{"n_layer": 15, "d_model": 384, "n_head": 6, "n_kv_head": 6, "head_dim": 64, "d_mlp": 1344, "vocab_size": 8192, "activation": "relu", "norm": "layernorm", "norm_place": "pre", "norm_eps": 1e-06, "positions": "learned", "qk_norm": false, "attn_scale": 0.125, "bias": "all", "tie_embeddings": true, "parallel_block": true, "init": "normal", "init_std_qkv": 0.0223, "init_std_o": 0.00408, "init_std_up": 0.0223, "init_std_down": 0.00408, "optimizer": "adamw", "lr": 0.00078, "beta1": 0.9, "beta2": 0.95, "weight_decay": 0.4, "lr_head": 0.00413, "warmup_steps": 280, "schedule": "wsd", "decay_fraction": 0.805, "decay_shape": "linear", "final_lr_fraction": 0.02, "batch_tokens": [32768, 65536, 131072], "seq_len": 2048, "doc_mask": true, "train_tokens": 422300000, "steps": 5762, "dataset": "wikipedia_en"}
Each number is 200 + 40 x the weight over the matrix's rms, rounded and kept within 0 to 999. Layers, rows and columns count from 0.

# layer 5 MLP up, 1344x384, rms 0.0226, rows 340-394, columns 256-319
104,223,172,286,194,330,290,229,283,93,177,184,177,254,163,242,133,47,274,163,96,208,228,169,188,125,252,315,307,272,288,194,209,186,232,263,251,213,224,278,134,259,85,195,232,84,222,181,168,85,242,314,206,122,130,102,102,233,237,140,136,255,245,178
188,208,197,200,200,199,191,211,221,196,187,176,198,198,202,208,191,200,212,203,203,203,204,196,211,197,198,210,188,203,208,214,190,197,208,201,205,200,211,203,194,203,191,197,183,194,186,209,195,207,203,205,208,197,202,195,186,196,195,195,193,206,197,217
206,122,236,217,179,211,183,122,217,154,229,186,218,199,230,264,187,254,244,80,179,222,264,176,252,188,229,268,149,273,166,145,219,232,321,104,158,181,320,153,195,109,121,238,229,215,198,234,215,224,205,273,74,112,175,129,191,298,124,258,204,162,293,277
216,129,186,234,245,254,273,193,246,94,219,181,186,173,91,194,204,254,230,259,156,219,220,193,238,241,288,193,178,169,259,215,203,273,297,111,184,234,227,288,198,105,179,238,140,150,150,201,159,139,97,254,223,183,126,220,105,224,216,74,309,211,160,198
184,183,208,205,204,204,217,205,231,176,200,212,203,195,210,212,185,210,198,189,184,211,206,206,200,202,206,213,213,199,196,189,221,227,181,194,230,210,207,188,191,194,193,213,209,183,180,210,174,200,199,224,188,200,192,182,174,175,200,198,202,211,212,221
203,200,181,216,209,187,191,200,214,193,197,185,211,207,206,225,202,203,197,191,206,186,194,211,209,190,209,217,187,181,193,187,220,224,198,182,219,200,214,189,178,215,190,210,168,184,195,216,192,193,179,214,199,194,204,198,194,192,183,186,200,213,185,203
182,67,129,64,219,244,126,254,236,134,130,178,185,202,201,146,227,182,239,239,253,183,231,260,347,208,318,196,291,240,198,145,156,178,350,147,235,202,259,226,195,278,118,220,188,236,280,173,268,163,182,214,181,248,150,163,151,239,287,181,280,256,172,297
159,228,212,220,205,178,166,215,250,212,228,210,228,220,219,213,173,211,209,228,149,204,192,200,209,197,213,209,192,237,180,212,221,186,210,174,229,239,236,198,179,208,176,223,178,200,178,210,176,166,168,255,214,209,207,212,195,219,191,185,188,246,215,240
194,193,217,211,200,193,196,204,217,178,197,197,217,184,187,202,189,212,194,193,199,208,198,203,203,200,222,201,194,202,222,194,194,217,203,190,201,187,216,196,183,206,187,217,194,198,192,205,185,190,181,224,186,198,192,185,199,217,194,189,200,220,176,211
197,191,200,201,221,189,199,216,216,187,187,202,187,186,170,215,198,206,196,201,184,199,195,191,209,207,227,213,184,193,198,200,209,217,227,216,236,203,219,188,178,191,185,209,172,193,173,206,194,185,172,206,204,200,212,196,171,198,183,178,195,206,200,211
206,205,192,195,201,209,210,204,237,192,185,203,208,190,193,191,201,200,198,196,211,196,198,196,204,206,216,201,204,186,192,197,199,201,204,222,212,195,196,198,194,206,195,219,195,181,174,205,182,192,184,219,183,197,193,200,197,198,183,189,202,217,202,219
201,214,206,201,219,193,201,209,226,178,190,181,207,210,212,205,191,194,185,199,200,198,194,206,197,197,206,216,202,190,185,189,205,210,213,192,193,212,206,218,192,208,191,217,186,193,196,214,184,214,195,208,194,200,208,182,208,215,197,183,188,204,199,220
179,277,298,162,325,164,292,294,272,158,193,175,302,111,172,240,124,235,256,260,191,180,198,203,237,194,327,135,286,147,127,120,181,328,355,297,146,341,169,139,212,228,187,355,142,114,86,348,204,297,185,159,82,219,288,124,174,174,253,216,245,170,271,219
211,200,189,188,204,198,197,207,218,188,197,200,207,200,194,205,195,208,200,198,190,216,197,194,216,200,200,205,212,210,206,194,205,201,198,192,195,202,211,205,196,188,201,217,210,199,183,205,206,182,202,208,195,204,211,193,188,197,212,198,201,197,212,209
197,208,220,220,202,196,192,204,222,195,213,190,204,213,202,207,170,204,201,194,175,195,204,201,191,201,203,208,198,189,208,189,223,203,187,192,218,220,200,179,184,194,199,214,194,204,188,231,171,184,187,220,203,203,189,186,189,194,190,189,190,192,187,216
206,189,211,203,196,194,203,195,225,198,195,189,195,194,214,200,196,185,208,200,202,212,201,200,206,194,210,205,199,195,204,178,192,202,202,205,198,210,208,192,191,205,183,199,189,198,199,201,188,187,200,206,200,193,193,194,192,201,194,208,182,210,199,201
200,209,206,204,200,203,183,208,231,194,194,209,207,196,197,204,205,218,199,212,174,200,185,215,204,186,201,213,200,202,197,199,212,219,213,208,217,199,197,209,181,187,200,213,195,198,192,217,177,200,184,231,214,198,207,183,200,206,183,188,185,204,201,229
179,200,216,210,201,214,188,202,222,181,198,190,202,199,211,207,190,194,202,203,184,198,191,188,206,207,219,206,201,220,212,209,199,215,198,184,217,181,217,195,188,188,200,209,190,193,184,208,191,191,195,223,191,182,205,197,187,205,189,197,199,217,200,204
181,186,198,193,192,213,205,199,216,166,196,197,219,205,203,203,189,207,205,213,200,200,200,191,207,197,208,229,211,198,204,202,202,207,214,207,201,222,209,211,183,191,199,221,193,193,179,211,189,204,175,235,204,205,201,185,196,204,189,184,191,226,205,222
186,180,318,199,144,238,219,50,205,173,284,199,257,163,141,181,179,205,225,210,115,249,173,188,215,230,313,259,217,195,149,70,247,256,161,175,268,190,135,229,213,159,82,255,271,238,201,205,218,199,209,264,217,129,192,169,156,205,222,272,212,173,193,189
260,247,204,199,239,173,270,232,273,40,115,178,173,227,145,208,161,242,147,198,301,235,172,211,238,183,111,157,168,189,222,289,260,133,247,255,203,167,350,115,237,258,166,219,63,239,246,225,164,156,146,234,204,203,256,193,226,228,236,123,198,260,290,327
195,204,192,205,216,196,201,204,204,185,187,191,213,188,196,192,200,203,188,187,191,201,202,205,212,201,208,206,193,213,202,185,215,199,205,192,216,198,217,194,175,190,198,219,178,208,169,217,186,185,192,224,183,194,210,192,187,195,179,193,201,209,201,208
205,212,203,210,195,188,194,197,221,188,166,202,222,195,188,209,190,192,196,189,187,193,199,178,232,205,213,227,207,212,232,199,189,198,211,219,208,205,210,202,181,190,171,213,158,206,174,218,178,194,174,235,197,196,236,198,193,196,189,187,201,223,195,220
242,142,204,161,110,26,168,126,225,210,151,206,228,177,286,129,203,139,44,289,226,198,179,194,235,211,163,348,199,196,229,120,307,198,287,235,181,237,202,250,157,320,251,281,117,175,182,184,195,212,233,212,205,256,152,237,200,169,157,173,122,290,192,209
199,207,194,172,204,193,191,205,238,185,171,208,187,225,212,193,205,223,198,197,190,190,184,179,223,187,223,216,205,215,218,207,212,219,193,195,205,195,200,205,173,187,204,219,167,183,177,221,194,184,163,249,203,209,239,196,181,188,185,175,188,225,184,245
195,207,205,205,220,192,207,192,212,187,196,198,201,201,194,200,179,198,194,207,183,199,209,215,195,193,205,199,204,200,203,206,199,209,195,215,200,211,216,200,168,212,185,220,188,192,188,221,191,195,193,215,195,213,198,195,197,195,202,192,192,213,198,211
205,196,215,197,200,207,202,206,216,184,189,196,205,205,213,190,195,207,192,205,199,195,193,199,204,197,204,206,198,195,198,198,202,201,209,199,201,207,213,199,188,209,190,192,190,201,186,217,190,199,186,222,199,212,214,204,191,201,181,193,202,196,190,205
201,186,201,200,190,220,212,202,232,191,187,193,214,198,217,207,210,177,199,183,208,202,171,205,196,200,200,231,194,201,197,200,212,195,236,173,236,188,212,205,171,186,191,211,185,202,175,230,168,196,175,232,215,201,197,185,193,198,194,162,185,225,198,240
191,208,196,215,211,195,201,194,215,192,203,196,201,210,218,206,199,201,195,201,202,208,194,202,207,204,206,206,193,209,206,193,191,197,214,212,207,204,206,184,182,184,188,217,191,198,186,215,196,189,175,238,194,208,202,204,196,183,184,184,177,208,203,214
272,154,249,134,173,160,268,199,258,113,185,191,189,151,198,143,247,274,206,159,76,207,128,376,172,206,291,201,216,43,195,194,218,311,194,190,150,167,328,177,215,279,112,297,217,167,159,172,150,168,31,237,172,132,137,211,178,176,200,108,193,94,275,237
205,186,195,201,207,189,206,208,229,184,205,201,210,199,196,200,197,199,195,211,201,226,196,199,201,201,207,217,200,199,198,192,194,206,208,202,215,205,210,194,186,183,190,206,211,200,187,198,181,208,182,216,182,204,195,190,203,208,194,194,200,201,208,219
197,206,215,203,213,196,195,196,224,188,192,196,222,196,193,201,174,215,207,198,198,196,210,199,205,204,209,197,205,194,204,193,210,200,208,197,207,207,198,203,187,200,193,205,176,187,174,198,175,174,182,206,202,205,197,177,207,204,195,183,192,191,213,223
183,196,214,203,211,210,198,213,230,191,191,198,227,192,212,215,194,202,199,195,192,215,200,186,213,206,213,222,213,199,197,205,208,222,219,201,193,207,203,191,201,193,193,219,189,182,177,230,184,195,200,215,190,180,205,186,209,212,188,202,201,232,206,195
153,263,146,181,189,107,174,210,238,204,175,205,375,142,210,225,218,143,226,200,218,215,227,265,91,264,223,181,220,164,236,234,224,279,336,76,183,242,229,163,166,199,165,194,207,188,204,220,125,173,90,231,89,262,242,136,218,115,42,76,117,269,246,260
237,45,201,145,141,199,121,289,211,147,283,193,168,196,226,215,201,147,253,267,183,247,220,272,326,130,147,388,357,166,201,122,146,239,306,315,176,149,201,188,236,199,176,231,258,199,258,200,178,279,239,186,190,158,170,109,229,262,243,172,306,258,315,313
188,211,212,199,189,202,199,209,211,179,209,189,210,186,220,209,191,222,191,191,209,196,195,190,214,213,215,206,211,211,223,208,209,201,207,210,202,211,210,181,187,202,191,227,196,188,185,215,179,206,197,202,181,178,203,191,185,189,191,182,189,225,187,222
195,210,184,207,202,196,190,217,226,170,205,204,201,190,211,198,194,191,199,205,179,207,186,187,216,209,211,222,197,204,213,188,218,208,206,177,226,194,200,205,179,186,200,218,191,213,179,210,185,187,190,231,198,196,210,194,183,210,164,167,222,201,162,216
219,191,203,212,194,206,195,218,254,184,208,203,230,186,215,221,169,179,208,211,180,211,197,185,206,214,213,213,190,173,178,233,216,216,227,199,192,203,209,187,169,201,201,202,177,201,167,241,200,202,170,224,194,201,217,203,205,215,184,189,192,209,205,241
195,183,195,201,203,203,203,194,219,184,197,192,213,193,210,200,188,204,213,198,195,217,208,207,208,200,204,210,196,200,196,200,210,196,217,206,201,201,213,197,192,217,204,205,185,194,184,207,192,171,196,216,195,193,190,189,197,184,201,190,188,202,202,212
203,178,215,213,186,203,189,197,218,193,203,199,221,199,218,207,184,197,202,186,196,205,187,200,193,203,200,205,195,201,207,176,211,209,198,210,200,219,215,196,199,195,171,206,181,188,192,214,186,216,179,210,193,202,215,187,202,208,197,176,185,222,189,223
140,276,165,217,211,109,229,278,184,179,164,189,218,113,241,202,185,225,258,214,189,225,235,197,199,206,264,169,243,172,341,190,230,256,330,254,284,190,244,143,212,253,87,217,161,267,219,251,242,177,143,282,132,174,193,206,226,85,197,208,173,207,178,232
201,188,187,185,199,215,197,201,226,169,196,180,227,188,187,196,196,207,181,196,216,202,191,188,217,207,184,240,173,192,190,188,218,199,207,213,222,186,220,212,190,195,196,216,170,189,183,216,180,216,171,226,196,204,225,180,184,203,202,174,188,211,226,217
195,207,205,190,185,217,211,194,222,177,188,192,207,206,206,199,186,196,191,194,187,211,194,200,223,204,197,204,221,216,215,200,216,201,194,200,207,199,212,196,181,208,173,203,187,209,192,223,188,179,194,202,207,198,206,201,218,207,204,187,189,219,187,208
164,216,224,216,212,195,190,206,224,185,203,200,220,207,208,193,172,203,204,205,183,222,181,194,201,208,207,218,215,204,222,198,227,215,208,194,234,197,229,174,187,183,175,227,173,166,198,210,173,184,176,229,192,200,185,162,211,219,196,169,200,205,185,226
121,204,216,239,144,226,203,197,228,165,200,208,205,171,206,218,180,171,199,146,196,210,179,230,211,200,192,248,213,185,235,172,208,234,179,232,252,160,209,199,169,228,200,207,206,181,119,192,169,197,171,256,200,198,177,201,207,209,210,188,189,228,169,221
172,190,130,96,192,261,250,144,267,261,301,175,270,185,132,221,187,223,230,208,136,206,137,104,164,201,265,287,258,263,222,190,184,236,135,259,209,262,185,120,159,202,237,195,248,163,76,142,159,234,167,265,173,203,225,204,219,214,197,168,252,161,143,209
140,226,318,294,250,115,143,151,238,129,188,204,192,232,206,119,158,86,283,143,59,204,131,215,169,238,318,144,163,165,218,169,77,148,197,158,161,155,195,233,207,135,168,179,187,221,207,208,43,253,157,246,152,219,302,163,114,293,240,163,205,207,120,205
161,219,314,182,112,39,63,44,249,123,329,202,269,116,345,173,80,41,145,189,185,175,38,278,305,235,289,217,153,228,173,229,147,401,163,187,302,200,216,33,204,354,33,150,189,252,108,232,220,152,135,374,320,194,171,167,169,265,133,168,116,140,218,215
215,203,219,207,209,208,200,215,239,167,194,188,196,216,208,195,179,182,197,215,170,205,207,197,206,185,206,229,213,224,201,194,192,222,204,238,205,184,207,203,170,199,188,221,189,204,170,198,189,178,185,220,186,172,192,222,198,221,205,177,183,207,202,218
222,180,216,252,225,162,153,140,267,230,232,168,269,152,185,264,151,267,181,175,134,224,181,226,163,182,240,185,157,220,182,188,241,217,244,132,219,267,191,272,135,150,207,252,187,245,65,194,154,126,140,239,264,226,188,172,214,228,119,191,269,235,185,244
207,190,188,206,176,203,192,195,219,186,210,192,197,218,198,210,189,208,200,195,186,194,194,188,221,214,201,202,209,185,206,190,202,209,218,198,232,192,218,197,170,204,179,214,193,196,169,226,184,165,194,235,180,214,207,196,192,187,200,189,201,210,182,210
201,202,198,212,210,204,207,203,212,182,209,206,207,204,215,196,184,192,197,215,199,208,193,185,203,198,202,218,202,189,200,207,206,215,199,206,202,199,208,191,206,196,187,207,197,192,179,211,197,201,205,213,182,217,213,192,204,197,200,201,204,210,210,194
203,181,228,195,207,184,193,213,215,193,214,204,217,210,211,204,155,230,203,192,166,239,189,198,192,201,240,223,170,188,221,195,202,218,230,204,217,227,217,202,173,181,195,198,172,185,205,211,190,203,160,230,164,206,203,176,205,188,163,197,203,231,235,220
204,142,264,159,170,209,193,241,185,82,160,193,246,146,208,228,151,243,178,125,181,220,153,205,203,238,207,304,158,158,237,235,259,175,257,140,244,170,200,253,218,203,248,218,169,248,190,229,178,236,161,292,116,137,212,217,124,184,176,296,216,286,256,202
199,224,210,202,210,197,199,201,214,186,199,210,223,203,197,208,186,186,203,205,201,212,196,201,209,184,203,218,201,192,198,195,209,211,206,207,200,194,211,200,202,181,200,212,180,191,191,195,190,206,185,202,202,220,202,186,197,211,197,188,193,205,187,222
# layer 5 MLP down (transposed), 1344x384, rms 0.0199, rows 340-393, columns 256-319
113,194,205,207,267,224,292,46,257,160,288,250,251,179,237,243,100,137,310,99,206,218,238,288,163,49,180,176,152,287,206,89,293,168,198,255,163,167,289,142,162,193,218,291,164,75,170,239,262,190,271,176,335,229,157,167,191,259,253,158,165,129,196,135
199,200,202,199,206,205,209,192,200,202,190,195,195,201,198,202,198,208,199,193,203,206,201,200,199,200,201,198,200,197,206,208,193,204,198,203,203,197,200,200,198,205,198,198,195,207,200,206,201,202,198,206,203,204,200,195,203,205,201,193,202,202,199,204
38,261,293,134,136,234,212,218,262,223,208,200,143,213,225,257,229,182,202,189,159,233,104,147,199,238,88,147,150,294,112,165,202,196,224,232,273,335,173,292,239,244,173,203,256,176,279,96,188,193,182,88,159,241,149,173,186,211,218,232,187,131,265,185
271,139,141,174,209,191,207,255,204,190,228,235,251,152,205,188,268,162,111,239,267,210,189,227,158,253,251,146,261,347,124,233,189,284,229,194,157,122,109,197,129,266,222,145,92,240,252,122,214,251,92,213,212,247,280,256,191,210,233,175,205,146,294,209
200,205,191,219,225,212,196,196,199,196,185,198,191,202,212,198,212,218,191,223,198,204,208,188,210,213,217,196,189,211,203,199,213,200,195,180,205,186,220,220,201,212,193,206,208,194,208,209,209,191,210,227,191,188,192,207,209,214,195,224,209,217,191,214
192,204,184,206,209,192,194,204,190,212,206,186,193,204,213,197,200,190,200,214,211,203,187,213,198,199,175,208,226,194,193,188,199,201,180,182,202,202,182,206,212,215,195,212,191,190,203,202,218,205,194,189,206,209,185,201,206,195,201,204,179,210,214,195
168,178,128,39,260,164,286,108,171,195,249,226,221,215,182,233,202,153,163,148,194,230,189,235,252,179,203,85,241,150,176,204,202,146,241,131,238,176,203,121,250,223,120,137,298,201,123,274,340,200,260,186,108,182,190,208,130,214,169,162,98,187,177,198
196,154,179,191,198,218,194,183,204,189,208,203,192,172,184,185,160,203,192,199,221,201,182,200,176,208,174,229,188,184,186,228,215,190,214,217,195,224,241,255,190,204,156,187,199,203,177,219,217,230,185,226,178,206,196,215,221,194,185,168,211,206,235,172
209,201,213,198,210,189,201,184,208,193,190,208,200,224,207,185,208,200,196,205,224,201,188,215,193,210,194,197,201,202,199,198,217,191,186,185,195,210,198,196,202,207,210,208,195,210,192,212,199,222,198,187,207,205,178,191,184,195,196,204,209,190,215,209
203,207,214,184,200,183,218,200,187,200,171,194,186,209,195,204,204,192,213,210,214,199,193,204,193,213,220,212,206,196,204,222,209,199,191,200,216,182,204,191,196,200,206,204,189,205,201,207,202,215,204,192,212,188,205,187,207,196,204,205,203,217,194,202
209,203,200,192,192,210,202,190,197,208,212,205,201,210,193,193,192,204,213,201,198,197,184,194,206,194,202,192,187,217,187,200,201,192,200,205,199,201,187,211,209,194,203,214,192,190,200,204,196,199,206,206,208,210,203,189,203,215,198,204,208,187,203,202
207,195,201,196,207,198,193,187,192,207,203,206,200,199,192,196,205,193,190,205,190,205,200,207,197,202,201,209,208,219,215,197,188,189,187,199,203,196,197,218,187,205,200,204,207,197,210,172,195,201,204,195,219,188,193,198,184,205,195,187,206,198,199,197
157,102,183,236,252,256,215,206,113,185,160,188,159,240,137,214,327,232,230,165,290,260,238,167,270,294,108,292,153,167,215,263,392,180,102,205,136,91,195,205,217,163,313,5,176,139,254,375,118,326,253,175,103,194,228,165,178,270,112,96,218,188,302,114
212,203,198,211,197,206,209,203,193,201,191,190,197,214,197,191,196,194,201,206,198,196,199,197,180,203,189,201,197,194,204,202,200,197,181,202,211,193,185,205,206,213,218,207,191,185,208,208,216,196,189,198,213,205,197,193,211,208,211,212,193,202,198,194
209,193,213,211,192,211,208,211,214,203,199,212,174,197,210,198,204,191,195,180,210,193,201,194,189,183,210,192,208,194,216,204,202,205,209,193,202,196,210,193,213,201,209,216,223,181,198,207,194,205,213,209,198,198,214,184,184,199,179,196,206,197,194,202
197,200,199,212,209,202,200,189,196,208,192,189,194,192,194,185,210,201,204,210,202,190,202,202,196,196,202,205,196,198,191,203,203,189,189,192,202,200,183,197,202,185,200,211,203,206,216,201,203,204,193,202,195,206,197,188,204,194,193,210,198,187,194,209
210,211,182,192,176,188,185,200,200,203,197,196,195,191,207,194,205,191,184,207,195,197,205,201,209,212,206,210,204,190,204,211,182,210,214,189,207,196,185,202,203,220,201,201,199,202,205,203,207,206,177,200,188,211,193,214,200,181,197,197,200,202,213,201
207,181,202,224,210,187,197,197,204,194,185,197,208,209,185,207,190,197,196,189,207,208,195,207,193,191,214,205,219,218,194,204,199,206,182,186,196,208,206,204,204,207,224,199,206,213,192,213,218,195,204,176,197,203,217,197,180,202,202,176,212,203,186,184
200,204,210,206,185,214,205,201,202,230,209,204,223,206,215,203,199,200,199,193,210,198,193,217,178,177,222,200,198,223,186,194,207,197,182,173,199,224,208,190,185,197,200,219,194,197,197,195,189,189,182,196,220,180,198,204,201,181,204,204,184,184,196,211
278,195,134,293,194,300,227,216,177,153,202,181,131,216,170,217,165,222,212,186,155,238,165,186,268,158,186,136,203,147,195,196,224,173,220,326,87,196,222,234,91,233,314,167,137,140,274,297,132,233,206,73,177,275,212,236,175,209,251,235,165,253,101,238
228,232,292,144,256,144,264,306,234,163,274,194,168,191,236,153,215,225,233,126,354,173,183,167,267,157,108,116,203,119,179,202,240,201,130,96,158,117,261,164,306,186,185,163,223,275,237,125,164,188,221,150,237,244,253,184,206,117,169,51,211,146,232,200
205,195,207,201,196,211,198,210,193,196,184,184,214,200,194,196,210,206,205,198,217,200,206,205,205,201,211,207,202,190,195,212,221,192,199,196,199,206,197,186,203,196,202,214,200,193,195,209,193,201,199,206,191,209,200,206,201,200,208,196,187,191,193,207
213,217,192,195,187,214,193,198,192,189,203,207,208,208,219,231,197,198,224,204,215,192,204,219,184,222,169,195,205,227,185,188,175,222,175,213,187,217,223,192,212,190,220,183,210,206,219,215,193,212,199,190,224,190,220,214,229,207,186,182,212,231,169,194
72,290,135,190,186,178,294,159,246,239,193,163,225,188,184,186,133,145,98,295,113,177,189,310,131,170,290,117,187,220,256,217,243,177,168,206,183,75,189,198,169,197,221,77,200,327,187,143,227,220,229,163,249,240,188,257,177,149,234,82,139,160,162,301
230,188,208,188,184,217,196,185,221,181,194,180,187,205,193,194,188,174,212,204,202,198,209,210,166,201,204,207,209,164,192,204,196,211,187,220,179,151,238,223,197,172,204,182,173,197,196,206,207,210,197,190,199,176,234,179,192,252,200,207,202,199,199,218
194,202,182,193,198,211,199,187,191,206,192,191,200,193,186,218,210,185,196,198,208,187,197,190,210,206,204,214,195,195,185,202,204,208,200,202,206,213,192,206,210,204,200,203,200,205,216,211,198,202,196,189,195,205,221,199,189,196,200,193,211,204,203,197
200,205,192,200,206,201,205,203,202,193,201,204,201,206,204,205,203,210,195,201,197,202,205,201,196,199,191,196,203,202,199,205,202,201,193,206,192,204,198,200,203,191,206,192,193,203,193,205,201,212,205,208,200,196,207,202,197,205,198,200,202,211,209,195
205,241,205,168,201,192,198,203,235,203,165,207,213,201,206,205,215,210,199,202,207,210,209,201,159,210,185,183,182,152,205,208,219,209,189,172,193,208,175,192,175,199,208,193,203,185,198,205,209,206,198,199,199,194,204,213,193,192,199,233,192,199,212,185
199,205,202,180,199,193,208,196,207,207,191,197,182,207,197,194,201,202,199,205,207,203,216,193,196,185,191,192,214,209,194,210,212,205,212,191,189,205,206,209,192,202,201,217,209,210,202,178,217,211,203,179,213,207,197,216,188,195,211,198,206,210,189,205
234,142,235,241,204,263,228,189,170,92,115,253,329,156,269,135,289,173,185,197,72,187,255,166,211,173,242,147,138,200,180,152,92,24,180,245,263,339,286,207,217,100,190,246,235,253,228,128,155,122,219,212,217,154,271,167,206,330,388,195,248,265,281,195
195,198,213,204,195,207,183,195,206,220,201,207,198,216,207,206,218,199,213,201,198,198,209,194,202,198,194,198,209,199,186,184,201,196,204,199,209,208,202,195,197,207,191,198,192,208,195,204,189,203,189,197,202,193,198,194,190,216,215,201,189,203,201,205
203,207,208,207,187,208,204,190,206,207,227,193,201,184,206,196,198,195,199,201,191,203,185,220,210,196,190,181,200,198,207,179,194,194,203,193,192,199,191,208,196,218,194,203,184,206,197,189,187,208,181,191,212,200,191,206,218,189,209,198,208,199,205,203
202,201,214,189,203,205,198,206,197,193,178,201,182,215,195,213,191,209,194,203,194,196,220,196,223,202,213,203,184,215,202,208,198,209,213,191,201,202,207,201,199,195,186,198,203,206,206,179,196,223,201,208,194,180,210,191,214,210,217,190,201,204,193,200
166,291,164,71,188,256,138,205,238,234,242,190,163,314,74,166,124,262,235,207,184,171,341,249,129,241,91,256,44,236,204,298,239,149,124,167,101,192,252,225,174,223,196,289,169,299,254,276,150,249,103,99,200,286,206,189,115,225,196,47,217,105,182,196
263,213,244,180,264,99,175,187,212,108,157,214,196,105,257,177,250,237,180,205,157,197,197,129,135,222,169,221,242,193,265,303,164,206,121,310,172,198,121,161,262,278,211,318,218,256,151,269,138,141,189,194,193,290,301,88,159,253,182,212,276,241,147,201
199,196,181,211,185,201,209,201,217,208,186,183,211,189,198,213,212,177,180,170,203,194,211,199,199,214,218,209,222,198,206,209,201,207,217,159,198,204,218,169,191,196,182,198,174,191,186,205,201,210,187,207,218,163,195,200,203,213,185,172,228,179,226,189
179,187,196,199,204,184,196,177,199,212,209,174,189,221,196,211,207,165,213,198,187,198,195,187,226,213,177,186,181,211,176,195,201,206,217,212,211,214,201,203,203,190,180,198,201,208,187,214,200,183,226,209,193,174,221,210,184,242,202,198,210,185,224,204
200,209,197,183,197,172,173,227,211,191,232,205,233,210,220,226,181,197,183,191,179,199,171,202,176,197,177,221,209,212,204,210,209,226,221,208,197,192,206,234,217,203,186,196,203,218,234,191,201,218,220,151,169,189,213,233,203,201,176,214,177,167,182,202
186,190,196,215,199,216,195,193,196,208,223,210,183,183,195,209,206,210,202,185,210,192,196,197,212,207,178,204,195,210,192,203,199,192,199,197,191,199,212,196,198,217,215,196,199,201,202,191,198,205,201,203,190,198,206,212,213,197,197,197,203,195,196,204
213,205,192,201,197,194,223,195,199,184,176,189,208,191,213,203,199,210,190,191,209,209,202,202,200,191,199,202,214,177,210,220,198,204,235,190,205,176,186,215,223,190,213,200,198,188,204,219,186,204,209,187,196,193,185,206,195,220,204,185,166,205,202,220
151,102,266,132,146,278,138,194,168,171,180,223,264,265,195,197,157,148,196,173,184,194,138,292,194,248,73,250,186,172,179,164,282,128,139,113,104,245,205,257,262,190,235,191,253,189,196,253,238,262,222,206,200,324,201,120,208,341,154,188,172,233,176,154
228,192,207,197,219,180,198,219,223,192,191,191,202,198,190,192,174,186,223,181,206,233,208,200,186,184,196,208,221,215,174,195,236,195,187,223,177,183,186,180,181,214,225,200,181,176,210,212,195,195,221,186,196,175,196,217,172,195,202,221,231,205,216,206
205,196,206,199,191,199,194,200,189,196,218,196,198,197,215,183,221,207,179,175,196,199,209,212,193,210,201,210,190,190,207,208,196,196,205,189,195,201,180,203,205,204,206,210,193,209,212,208,186,179,194,192,200,199,190,194,207,196,196,210,206,209,187,206
227,197,200,180,184,198,199,201,206,191,213,210,191,204,213,195,197,195,200,203,189,193,220,187,205,190,208,185,214,200,231,209,179,197,221,180,191,208,207,221,204,198,179,183,215,218,222,207,186,195,216,202,205,177,216,214,188,214,190,217,207,202,203,190
187,190,129,134,221,233,203,167,220,247,185,175,212,205,176,190,202,222,194,218,223,191,206,158,210,183,183,220,225,193,154,190,161,110,181,184,183,227,196,182,239,188,242,158,212,179,249,246,207,172,236,173,215,191,229,190,236,212,200,215,167,164,199,198
266,257,258,141,270,206,229,132,269,232,275,153,254,200,237,176,260,172,214,233,140,207,162,175,246,162,232,218,283,170,175,230,278,237,102,236,153,264,200,96,174,133,195,200,186,238,186,170,134,219,248,199,296,61,123,167,153,205,203,172,215,173,201,143
285,101,289,250,245,168,218,233,173,133,206,275,118,250,139,158,247,216,158,78,180,134,146,229,232,311,304,233,126,276,222,129,99,173,118,160,149,260,245,329,220,128,316,258,239,133,221,71,147,118,234,244,129,246,191,243,277,130,204,225,325,186,102,229
210,232,162,72,173,171,130,154,252,277,162,174,306,357,263,163,265,177,99,120,55,178,260,208,81,184,283,239,199,247,73,217,162,229,304,172,139,414,249,264,188,247,179,108,97,129,226,324,300,38,174,236,118,80,368,223,183,308,328,181,185,296,303,156
198,202,187,210,214,193,230,197,189,213,205,214,208,212,182,214,231,198,216,193,207,200,237,226,207,206,198,199,206,179,213,200,195,172,223,206,214,188,198,213,190,215,183,189,202,222,217,179,215,185,215,178,205,230,185,244,212,186,209,227,205,188,184,207
121,154,207,145,153,158,262,215,245,224,179,324,187,199,241,208,214,156,162,190,230,169,215,192,207,211,224,179,259,132,226,282,125,240,117,217,154,217,241,166,203,215,261,173,198,187,218,277,220,217,182,192,245,172,245,184,286,200,238,194,201,234,169,122
204,199,179,196,200,196,208,216,200,201,188,210,201,190,194,202,217,216,205,223,188,195,203,200,196,199,218,185,189,194,209,195,176,216,185,181,208,214,211,198,200,213,183,224,185,204,183,196,199,191,209,190,196,219,203,203,177,202,215,179,220,191,200,215
205,202,207,196,190,203,195,189,195,207,195,215,212,205,189,197,200,195,212,200,184,207,205,187,215,195,211,195,216,192,195,208,207,211,187,215,205,200,203,210,202,199,201,191,196,196,202,208,204,210,194,202,211,195,200,206,182,207,199,198,197,194,190,212
212,213,200,184,166,221,226,183,207,181,215,221,206,218,194,213,182,213,176,191,199,200,181,193,203,199,208,219,186,165,191,200,176,196,178,198,182,191,189,193,195,207,195,178,225,212,189,213,196,219,180,238,209,211,205,210,235,190,197,190,211,192,193,189
158,199,70,216,213,173,274,188,132,286,188,207,220,162,164,228,202,229,260,213,112,211,267,176,207,177,169,108,211,220,218,133,130,223,264,280,189,165,183,167,210,183,187,199,180,215,162,206,196,152,187,212,289,181,145,142,208,278,254,154,274,221,147,212